Part of a small language model's weights: width 320.
Each number is 500 + 40 x the weight over its row's rms, rounded and kept within 0 to 999. Layers, rows and columns count from 0. Numbers have three digits each. The size before them is the row's rms in percent of the matrix's.

# layer 8 MLP up, 1280x320, rms 0.0806, rows 1162-1279, columns 240-279
097:494502521467557459446523459546483518459420520509456487461449491517442562450461453442479546484491577442522478532442532502
104:458454479510481429512482487530519465466488522550501512500476477500542480457456466458478530476513579520480493500452495518
087:564541430574503468464479499490506485527528457559534613506480475563463396492474484581532514505533507525554466508479622535
096:456534468492475431562513476558452480471555479469489632494431490510394459513424463550478534536580516537475519449464471450
104:522464524467481519445528499498546504492535501531461533513529470468549459472595490519543451471493509483504503497551613516
106:538558547502593489471510522479467452497575561499484474468533455551495545550568428516483529552498563526498476505453563480
105:494482456582481459500490517481577598509505558502512450541512507435503545519511487499548441458495500486584452566505494491
101:524526503494521491489599519474481509534548544474495494537481466465514500498492598479513491544444454487553489487497466560
108:514497554518550475481500532500513482505549444501514449445504523570457450505559447456489475503474552457514479523491501488
095:433493457505494452398565532575456457557487481439513466551484480502524432475507526460481433453441536520489501551494501566
098:561487432517555505527500592483621453484531494495523500395499480517530516515476458489537498492526473485515511479400551483
105:505505512486574562510578598585553494452509533555449556464471526553489550516519543492605438457516549490573519483446494560
101:494486510595462497538491496549448491450536445526483580539510545498549486503464545534468443511459490520501457556501449492
099:441475528552535474516500537490474491490452479451506470566522531498509534459473530530448503467508535494567473474494513498
088:492452377517535577530513511568486535459462541444500519487499506458507508507472521533522526497488486503499518490448459572
091:479446423508487521465483519485506523513557522481468454489510508465530516502536562425500465396540451464506405530500501526
104:602589462477566479478517495498498492483464460481519490464519514530514508531465525504544468480487526510515515494491516496
105:498443497514480502464534482517497519514569489467484469491484525521509553505549511552529530471504503500482521473505592478
104:479488525486565512500469512470522568508544510501521500543508601483518549446494396584512479409495438510541514494491494485
104:417454516492452418533515520510507471488508506500502481482536490457529449479473479464562506610479517483454546459467501500
111:445449491559498503460505560476469467570466480504474490484482551468530537520414517485470474564417524463563567539515534523
104:539444510387405558563505524491545457517610517480509512525480541493496433472455495499480518496494493441527510548473468547
088:482505500594502483469408450572619564566488450519469502468402473527500489476528498541480505435468493452527473534415485523
095:500496512525530661481545456494455555524552486527466460424482493432502458464498491557463565536482555480523473503486581501
101:491467491498508491506489490492477549379543542527557461528473476447498471505394519552482554465548525534555536468525499482
108:478491533502461499533517459464581573497556414500507475496473519609466452430513491486550525482504465457519511473453465529
099:547456510489527468497504455447490499543450518508444527469475559507453499516474489460572499512514523474523536481525557518
093:528518513489518571548486464486493485488526437470530539540507500533541492463500461509447536590546521486539543430526503461
088:553533543513492534486462526514520521551491525442608510463482590422507517543457501468537501458451483472566563506563445459
105:439478475490519469449509524444478461515454529511610528504426505511511476498539481480564501459440496404463456463513476560
105:463574447435554536472480473527559524423458471512456410518474563455517536540510521461488510580515438501496525494466503373
100:590517547549481655460474533491503509500468506506485488439522517469566589468481502481503456524484523472547493573548434501
094:557519572625417507553509502449530475503548443493521508520499563478482527489555529544540480542606441495443548492536533470
099:452508489466489542517382501510512478527481518508562500558462419520495436569517547505566471505464503445610505495526502501
096:446579516507474516528524531506597436405513482532579559517513548508519451540568440450606466469409500473469523494463507516
108:467476528575498537457522418545539541492476500512557461546549460432553567545491459457436505477468473496530464501535480505
098:489497505546440509440484482438481434494483470429521452515413502596525507451495475522528464547487549506482498520439516534
101:536538547460470446549468462518511468461457471473506563509526571474454509494464498515612582519488475555518497547530544479
103:484467562470473496485558539529628467498429524552491554566533459513447532495512506509571454461480535463500424455508482495
103:516534487485551422470537543502479527509527428517546523510366473457565465429552468439434550482557467491504495547493462570
101:557487497561487529530428493466494543441518500478487478469500505494485486423461448530434583508517520512516458553510499385
098:544555478537600513506545465528555487462490512526555539523507556426423513511509514522510503518540542454486499470496491424
098:568533529534472504485466546488515512566507500440541472516526465543510462488435487543531526535542452456502493576514535451
112:523476448568575524446496449450573497508486553500505496431471559545533473527514518519526482500543475529420514450514499494
102:554539536525462584541493432531495580541500487472490472533540527588506516546488519408548464540502526478472547528500525472
103:439430490507465550494480496538535565453485489549468503457577489505505494525565489493475497452476570441509513460473553404
101:437489541556530501610448519468487526545496414516482573555498441442513490506441474469553467482530530506444494498455494491
095:451431528568580601489486473522506513476485494425471579504561490509505566460459594450464472525539685507514465512454474523
096:465472431566520522581522433542549487437417492480556516532458481483405481550573508508489485457487552476564405484466448496
095:512449510449524490440505490516485481405465491503469457583461500504469507482543522444499534519515467488550495477485519594
091:426520525486506497485533547516462474530393481515575528497480513528531491512541463486562498472537505469457510489504547468
106:450551451573523529503514462413469458526583457501471577520571554503536454498394489552501511500504457476512451464462504550
103:527440571477468514520530451591503528543533427471556416501505572533520495541609457514521455488539504482492484471493474514
102:509466456474474479543513479488435514531512527506510512576443506497517492522521449494489530453494483533480502507448608480
090:561543380447611484503604428470482565516427483514548515485470528542461533502488549471523521523525466423523539439547570430
109:530431481514507434470477521479442512442516491460457503513594485554442570511538487506518438456477428429460429427506551460
097:463519475538493493557499476544497490469503433507527529511511502531535437497480490522483509493424533575410476510472477539
099:480507416461441462495516495443527499473517507515599556519421534480451457464474463499557459557478503501468491485466515545
096:508506444488542510505557484588427571440525557523560509429538492433562485526457507565492510480486473483488470470536574504
098:490524510512525511441552485483516538448467611511435540532480533493547580517469543506498509530472495445509488505478491525
096:542494513541475498447510566540496477486491515494441467584514480540512572480505558529517511552525603478463499487500492490
100:512428528492522453539543465508550538430514557533446471531467490488440472490521520523505480548499481492486412472454519540
089:560535465523451451476483492475546568508524518481480471476528540494473480499514512527496509415525483460502519519456478427
086:496521527490461488457528447521486512511469430435471510430448449509559541576458498474475561498556472435458509536510559455
096:489534491477437535469442478473510484456552547559417524478417515512487493473516474477421518516478530487545530546493474486
089:412522506492546497514579464485624460498531418570517509519523461446504482448517443496502484506490476529512442506462607465
103:515454499457535535507504504471463514516537565523567507526421589495403441505475466560513513591468481492513493589504520516
097:520485485506478488444455553563495444470466470488495514491523515470599444547622510515502552478498510474486496468502497524
100:479514484439446522385489493522524552436474498428523454507565505510522507476557477528488556555514531484445524510466482513
104:429488537481488498477510499600517560497538498478526562497475451582525574482513479500475530510481536450456485498481513446
093:510486499505585536511550499524606490510537510466412472468469475490487528548492487525503573566571547505461543461446531505
100:496520507529531495514448505488454525486603487515509445531521522453507530510442571480509463493512535508519536508539515508
105:521524534513451485414559563491495537493503507436549497437460525496526480469441475517486534500540538529506505501524495529
098:472538432505494559449514516531458487481435498469523421471485538535512484534537503542509511459502539478493501479471500519
101:506451497549466446564523530515414480570568595385498453467461489539512497372528499476539559488562561514477464519511455494
097:489508550441465596488492471441509508504470528449512516503546425508498467359484564481520570436476582513481410522514550492
101:553515462505455514521555532475473499534452486502489593554611517575399558510495511430457534475457514523539488441527519506
098:470531550480550505479525424449504469480512507467564509476497473520460430502465363499506418430489446455542581487479537493
104:506497455433525450428481500504561550463544521467466455409489499528493625483506381477480553510468489542478503495509495418
095:570517531477499521494540496427537495446509524397586502459484551548515453394475435499504505509431491499446479459460508478
093:508492531593513437529484491532391566522552457476498523465541508552455487481571500528540477453510558511499564558438495471
111:509509452477503447521521499481503453514476533471552513515520527546458542501477431546525513414501495516495497518492509452
091:499545473455502522517505485540485492398533484541411542556487483559479499515566487483535435501465467472489547480492510467
097:536548488485542520538440484455570483533521492488463543421529491485446541485527505504477554501462510512456479476490506528
092:550515506391526441519510525470470494540437542495486516465418526527554474456537461496478526493511463480483505470506522512
117:498550526497525523452514437507448489544437434510511442568610523517568528477424501458515459490488511555533490459515479574
100:526437528453484454529529499458466492452486469468445463536510503595504500501505482509562458581509557447507417421450482512
094:425563541568561452442564501485541462476459479491460516482393445532551616477499522468516461497466505517469415442502550421
094:520447484483508519529517531502436487452462454590467563489518486416500522416503511512488477541446479495540491530471533532
100:486528486477520541524546460506512509504526449446490485446491499497480527536570390481539470530490505530524517520417505527
094:516516421473465540554560538537587448554402510538509531498574516516550573533498458445546480479546522551565475525514477523
097:468433508488525566566518488511513517496465465516540514520498467484424494567511522532449527455524573583479496486468488510
098:530541523488504492498495485475479467472518487522473516520548530567540478523541508454491442538499480538448537596538560505
100:505514567512571522471517480447455605489501498499482502558482433488486508444514436479446529482506565490445457472492477518
107:512528470496453544441457526484516469517450432464442505537480508537500504471442531489508534526513505513481508520516577568
097:543438484485556556456553461465522498536539497534441438478532520536407518533483495498533458475524517532513487488485518481
106:489510538506439486483471500529534562553502474458500465483516615441516502444513466592489533524535526501531533502462473451
097:515526418486478540544586537485481475455481489524478590458433476508484469457479453477553508536505560562444522473457488487
115:529493537477472531546537534527596469593485526477470531412514505536553506541527554504431464507496491467534536488430515465
104:556531503584533484509496508512453477508500553457530474562495517506510562520539509459495468472536484450552541499548513544
097:512522527516547518493470487504539519540514524468535483453447482556560529495502439531529542510465465446467516470484487462
097:554509538421442622509533447456455498516475468484524508429471447506498488453563390553471519458562503492579529484529543479
105:497480495535520477493512461589437529460426522514503580478487460463495511518515546550537494407482525470525466526464512506
112:491477487532466466553502529438540470489526458468540495424427616478532437491459517493508467501502470421568494585473527431
099:528465518550538589458618510517565533459492596470529519430547512480504539515464546437511528473557509483504499474495398496
091:483495489475511546523454479433447529499498400419525519521516453434486478461459496534512507468473489529495441543464607536
110:544514440520502439521472471479496485435461556365472489419564437484523572470501437483537514512480506467410526524470488383
098:553548488487481477513547499485538527471571478499500374528533479485502512505474512563492454517527601470465475474530490529
080:537562541501425452568522527483508543486526454511480444533457513505525535517589504636503546514441442522501519539564569449
104:487475530484466484512444520503513522583555526452594561516485459494552475471506490464511629421572461528409487549522490480
102:514439510545548470474503416416471475478529501488522460383457512468444520534482508504530473482493496512451538454502546526
101:462472476539456518522472578512535437500529509499519498501476498408509436399473523493555488442568484509427411528512510466
097:497480444476505506525576473553429512535518434461546487548515470507503437435508514491487473591455466471495550481425496567
109:466432484519561530525511492466511499491523460474505432500565465528567476512492478504526443458485478538486481485438572457
095:539445520508550426590468503552543538490432479557526535470457499540456459458500512479530524500462512530497461535463465540
108:449556483472521539474528458511497547528462481552434526555498475469538507564482497455479462506510582518479529504510480489
091:525476497479635634580498403525452551448467537493501466487465481487531520524552513477571523456512512521476558453524530507
103:493493470522444555508440513530495502495523511536498508499504473439486464490548455528525480599437468500483539513448527545
# layer 8 MLP down (transposed), 1280x320, rms 0.0296, rows 1162-1279, columns 240-279
094:507538483511429532528567532521422505542543483484471497529614545510486470482462548510528440528448442430496535513514456493
106:523446557486476484507422440494516554436491470535487490484506487595415503466497450551516495488451501566486435498517521539
086:547471496501469543492539552498533513509503491531467444510570466485439490456570473561466486540496494466459487477483538414
082:533467457469535507498563477493488563522477507528503547491490545501439458567495521535474529521471496528460523483530533424
107:470520531526533506377487568529450563524504494477477582596487496439508425491513510486542528438498518497479540471550502482
107:496460493543453500486502546494567532550547474433504503453479526511499490433507557539491476493434600554484539468552471457
109:481466450417418490480494538560567514591453528517420524607440482617541514485444513486457511488517529487489485533475459495
096:490437487490456474390481517527535527513592531530494434506530508437476448458448516548518443585531518548500539436512493510
117:474514507495565551514514447506529556509467492496528528519439538466446489533548512519514466504497524572512545514453524466
091:557550510492485468496564528515570538509519502559529502515505488482424456524523548528531515521489489475518509524457436456
107:455449502456544481507463441565529566485589503536492486479494515525511489461476428491551508557506460503517452488459544519
106:462586501529509487502537536501484519463456493534480487523576502470492495541539406485458482551458461485495508505459538469
097:441484461501488505512529398481459506536499500467549513538503452522505509509511397495484555494527496480522481530516556417
097:597509475474462472503475506537539448479436483488481518446439494487488490411390542468582548458531526493479542508501478516
088:498452541542535481513502523490464439485474487466544512492482468521557463490513466475503500500490459510513527497520516474
086:551516583484528509530515479437479477471548544524470464535502504509486496491465521513469487498519551560514517499530452507
111:552516481468483482493510531519574491476498566525517445507467522507520470522531491516475541482527408501472552458545467529
116:516491504471486495500535523559485509521501497565492506484483487472469446486496540577473539512476580588427482510541453479
102:448557510469567582533494450483431500423549463487532500493518524464605547505513451550448511485487561501531525457414492521
106:481442525496503482544468486509486449428514452537473477468546456499492533454489495454520412544483468539501467572526509508
114:510407527499546504539567523557444537488485415510495496488515401528521474503548526595530489531548557468556476488509539433
117:476492476538446529573481537483503543598481456602536468470486504431513471545533548470464521487527454599531499438544500462
082:520505458454541570511496540531467503497423522532509464526551452445438541457453542489527473476597538540524547484594522441
104:465501468529551514499561503416469503488449401444518557528545482577489500559395485527504445447523484465502521524427436479
101:486475503492476558546485569553440553479490457520521502501503529458440494423466521458489515539535479515517596504489532469
115:521497505488528521439461548523494532488534470490482496527486481564536505558468442482419483501486477485438444526525553485
101:526560512550586436493480518555492509486535479517474597487481532446524490526501509426476510486497488491474520442525480560
096:457447469520509510541452524513537481448551539469456465538550568477530534513467525480547491513455525540515533489493460482
086:510546508544501439544535462469529484511500536553513513473524562483524465468459490509505485488506548453554527533467483473
103:539529472554465481521540402526527488514528507527455482521435472530495438494451560527501538506516390522495470497525485479
117:468483546554563469493562528406538511489537542545501493526533525505584495554478507556445484469473533502455564523438556501
109:461449517499499518537486449555482485545501460529495526488533456450428530526495448450515539481480506554531526441475582483
095:514478459454460423495458510469544509490527530500469456509435384475519447504484488449522489486416490534411499485555506523
105:515459549426500432503532486529491528479485543511499577430451522515527559494548493493496497557488475555468499479412511525
099:440468444547446491503427465498515523451420552503493531458481497508511541478518438459524630507543446532495493500513512421
116:513567501546568453484521531464485478442535544523479554466542521541532483495425512512513461541549542549485522463550466535
105:469556447462482531525496524475544518488510515515539515523514534422507563551449415498506504421487522475557460567525432449
109:479555439453507507484445544437538464555583505508496489576541501573534479595492502468492475500495479525471522447470495517
104:550488476503444565512465454416566462467583478485484505483523588513497520475586475441454483495523551547514505557541521446
108:460465505523496572565537533541472432477591522506524577475496519439565596543534483519501510507543491502448482488410505561
108:546468493495491485445462468408466413399517519553499519586463471518479506477415494413555478474533494523546536423493544564
096:507509513534464488508486428585594512560456533503544477478537551450457529507517502507477533468584516505551495496474481490
089:490429449515420483444466589446522444479541532482480404521515581506548495475496481517473498561537540451464505558518561539
123:397488430482502538480503544534510495513553476485470505560584544479499472485544511419485470444482542476506496522512450482
109:435489546466529530531476475496492457515454472489506484449530491491490478549405544506488583500529487552442503452523497434
104:530464462529522540528474467509427456489555446431527505538501503522457452472398452438552520546508506574553430487511547539
086:504545472545455478552516442480464445468516508473419499492455454445550523505470514492541510557508558484451465482449520561
100:527491456464558525516471599505487534576454459570606466520415479495462527465491503505517451482518471528486552493500525512
098:462511439467572504543507508408504502444557466543482535491584481465516590469486457564505591496561492408464486476511530442
093:493534563473389516474517559452460472465437499579473462488511481535446524523459526603439475538482509555578509486492481476
097:481497529524521429487485453535544497455595407462458515529551438480504484500475557536466481563523553555507477473443531519
096:523468501529520468545490430497517541529515482509510495520471469522450571485523490565498454482462485543487498505482446525
106:561413509544526479508553408478548481489433463485513505529466515489495521467473495487450492514533548491557466550431509523
112:461439449594445525481508520560426466492576487503489498520496581479511470529497566447445508478468519478525466531499483480
094:457483472487452517415492526558437489498489483480445507553531554537539511471554562489447508524531483462552451506494449528
115:524535543529473551503460559451528434494491523495529424469464513469541502443489519555586483500497564478434561451527481528
098:518416498522541523552578468474578514510549468534530545519454618532549481530520463572471530494521492512429462498558484523
094:524489496516502525487484535522497489434449436497523562552537404448522546496482500453504467514482534433498500458440534525
094:536487508496517497483497437529522457434565483439541488454487527506424553498498518444545471487477491559608561484501493492
090:552526473469532518525465456454532555457515545491437532509537527498526501458552515520482482509511508513518559445472495482
101:522491475486531580462489525492484409468514514520488387452435597481492493512535465489515569512489490483476445545474472567
105:487527554477499485562454488517447484453506523474485479523442490542478487496466515494465534557484493491428479531579482652
091:429530472532595624470517531578508417474506498481581524525506542477475520572539472524398456572566526504441518552501556475
083:474478513527482489502519531502471519574515598509552450527464523499418485456526478519464482570498511550493497507499474528
102:529524498495527430483496532565502513432465500480423483570466541507580502529492486513457515472554473514502451490527498488
062:557483469420490509559489574525510490519516558494502475492464485586522538586522547508489569481479578496470478432563468477
105:511489553550507520517533467486404506540495499506490408478507506445442492472512507485537536522560528475438582426476471520
103:521442512567541513484532403575494461562501494442452492497559521517437460529456547538509489510539550494512462485439429455
100:508458482485485449551478561411475498567572529534474491465468527475535601453491547457490518530576526548444498562392521459
112:536590432545563509523500400401506479490472468454555502555585465491519517492447524544520480503518476494505499497476522544
103:550461616503516455543457467466546435521580525497454532497524549520492565479501550458499517534453508459488514481465482544
104:513500559442496525477445546469448457439476489537459522527512493526440514485582489564453554481524510561503514495507464413
105:510446530532498516513529559466555533464418503524463437476456453431590557473555524511494500552489589549513547508513503477
099:490594521450528518563475438553507505560602470456499483529488464476453447508545525522573458480454432493525412538564485480
091:411479514525453525542456517500476454448538489516520591562479479444420412555441522485473475551523478496507470450487459544
097:459439465526472530453511481490489543488506528507510506564497516595468461484525553478550462552522481552444526548537491427
106:501493479534546513546463599500547509507530421491469437494495524439482489515429458463445501473586437530534550503491527524
103:430475507424554513449487467508481487471499491513524498511530454413514440517482500441522484518500456504567470499473465474
105:470477503489507505409526477534579469441532475462503515543512500501502500459513503516504452441595521467535522458521521465
097:476496525548465509507528521451450585528483469552546467488545535477535476464482509487489422452495506510488571481541489497
090:560516524522466505458472628530492448473543447490497511577476570482588546537464484463535409509462517548559499489545549571
114:521484554475547487555438545543491502475567535482543489538465540499450482461554484490494540467474485509456493517529511608
095:503545504510498457490497514469427559517486429499509502452532487507490396525524432452466554541495444508528333450571470525
091:514533463541487557504496564460468482435478469482581559431574538468461526541498499494485545482491523483510432505582473506
098:461407527488530434453528461598495552499504499439499529467519471486528569524500415401504517515482528563482470487561537486
124:489561479504457561507419588471496462524585552449521512536517522428434498513480535486549583431462577513518566470463447539
101:471550506559524465365522523466496566512475470501476463544498508476506477392454507514454445517410492476523499498538499569
092:495454527481496526520496543588462468494471555502531593518519584482457502468500468468392397509514497444517486523468454547
092:500530465505496521472583528468459525493523471498452471431565505557532550541516517539421559461472486455517435583495496387
102:495484423512456547444445450471409495467464598514555570510501471488479555514466451520513487466593443470440585417505461526
093:524462458491457511423514580547414547468460537506547500440483466437533491502441512519451502544467530550515492522493470592
098:451556500524489491460525515457460528479469414429464523516533476516498445492435549481530520523535550541526544463581492463
096:539544504546424586487521498471541537517540465534556525514524543479547500536580448530540497522572421430513510490500462502
111:498523440478557547424479469521527483438550557466477499465493577464455483471519503500539475536592506524506565474438529475
112:524430529539505506530509574447452581533529504515538491452538534453521482443501414523484473479458449500577506503490549486
093:511574508499452475509487494559452497506508547491476481518460527497490548480415520487483562502467493541509510523525535553
103:421548542492523526543405408500490503522528479515533497517515463481470545512479430535541444543472445510485497497430527539
094:462458475592532524573493517611467468456516490451502530514544525460496487433547468553483455481491419481520433460502448454
112:482563541458478444514587517492458497538522548570536533422485484507448471562555468460415512560474456497505524505511483420
105:479468494404520497602514550436647524485495460424473492474465512531463479459491477491473517470492562473505492520388585488
100:501457489524478521469454621507467505508504540540492486447484492438493499447499511530508491518473460486495591499519409520
094:429468507550524538502524498460466431510537458560544503429453503520524449504479418464489475518530509495481513461536598512
108:531457512497460574396521450505479467496472504475558424468449501498491479473462492559501485497505595541443567453541479506
119:486500523510543499428503439519541465549584494464475488473504485434570447571460462541458525465522479540491522489474507480
094:514523483511495553463470565547530458527558477540495487475579523448478480567560496515503465518509557516500545527503486533
087:451527463580504499485605508490545552458525526509574487469518575603447492464556517444566487499506535436485539475540488455
110:460478464544510555496479489485441438479464513484452520514511490462505547448467486462540489465486442477545565448513535535
096:491491495533484499378555577511525496474458509565468510534494529458481544461544506499537529502469483531489436499531507486
083:555593508494480521538504526496516498464471510471478474445587546542490481447474539455471535512557518498491534542575517483
086:533496460491442500479519496535450557439483473487440501410508503517556513519476496543495508548500447541528542496529513568
099:448491506489516563539469460491493495550479511504484474406482435615513553505596470464455487538465520462539545484545481473
092:509510532481500487450509528477434462465522574457461493517456548425468467507460538473498447495435481449483578512426488498
096:501461523490490504524526462481510451513460465470564445451363525498569519501462469487525512572458543538534514498452487495
115:512555499518435466474463496475474460499476479452554384463519530528534492526499459532511411461513469538479478545479561545
089:508462532489505556465477498541483458489506462600506532508530562512515530517453471492431468484521530479530476489578493556
114:480520558537484570475473479478475484498470549529521471573530449515522563532516448466505419475456530567515576506552462503
096:440507588522535496523543466459480478541525476517466480527563463515612470565516550534475417441479452421483480517493530472
109:493450515475456533445485504500442523526435440545521508465504481436515455514551505502502584517465486518528524547433526500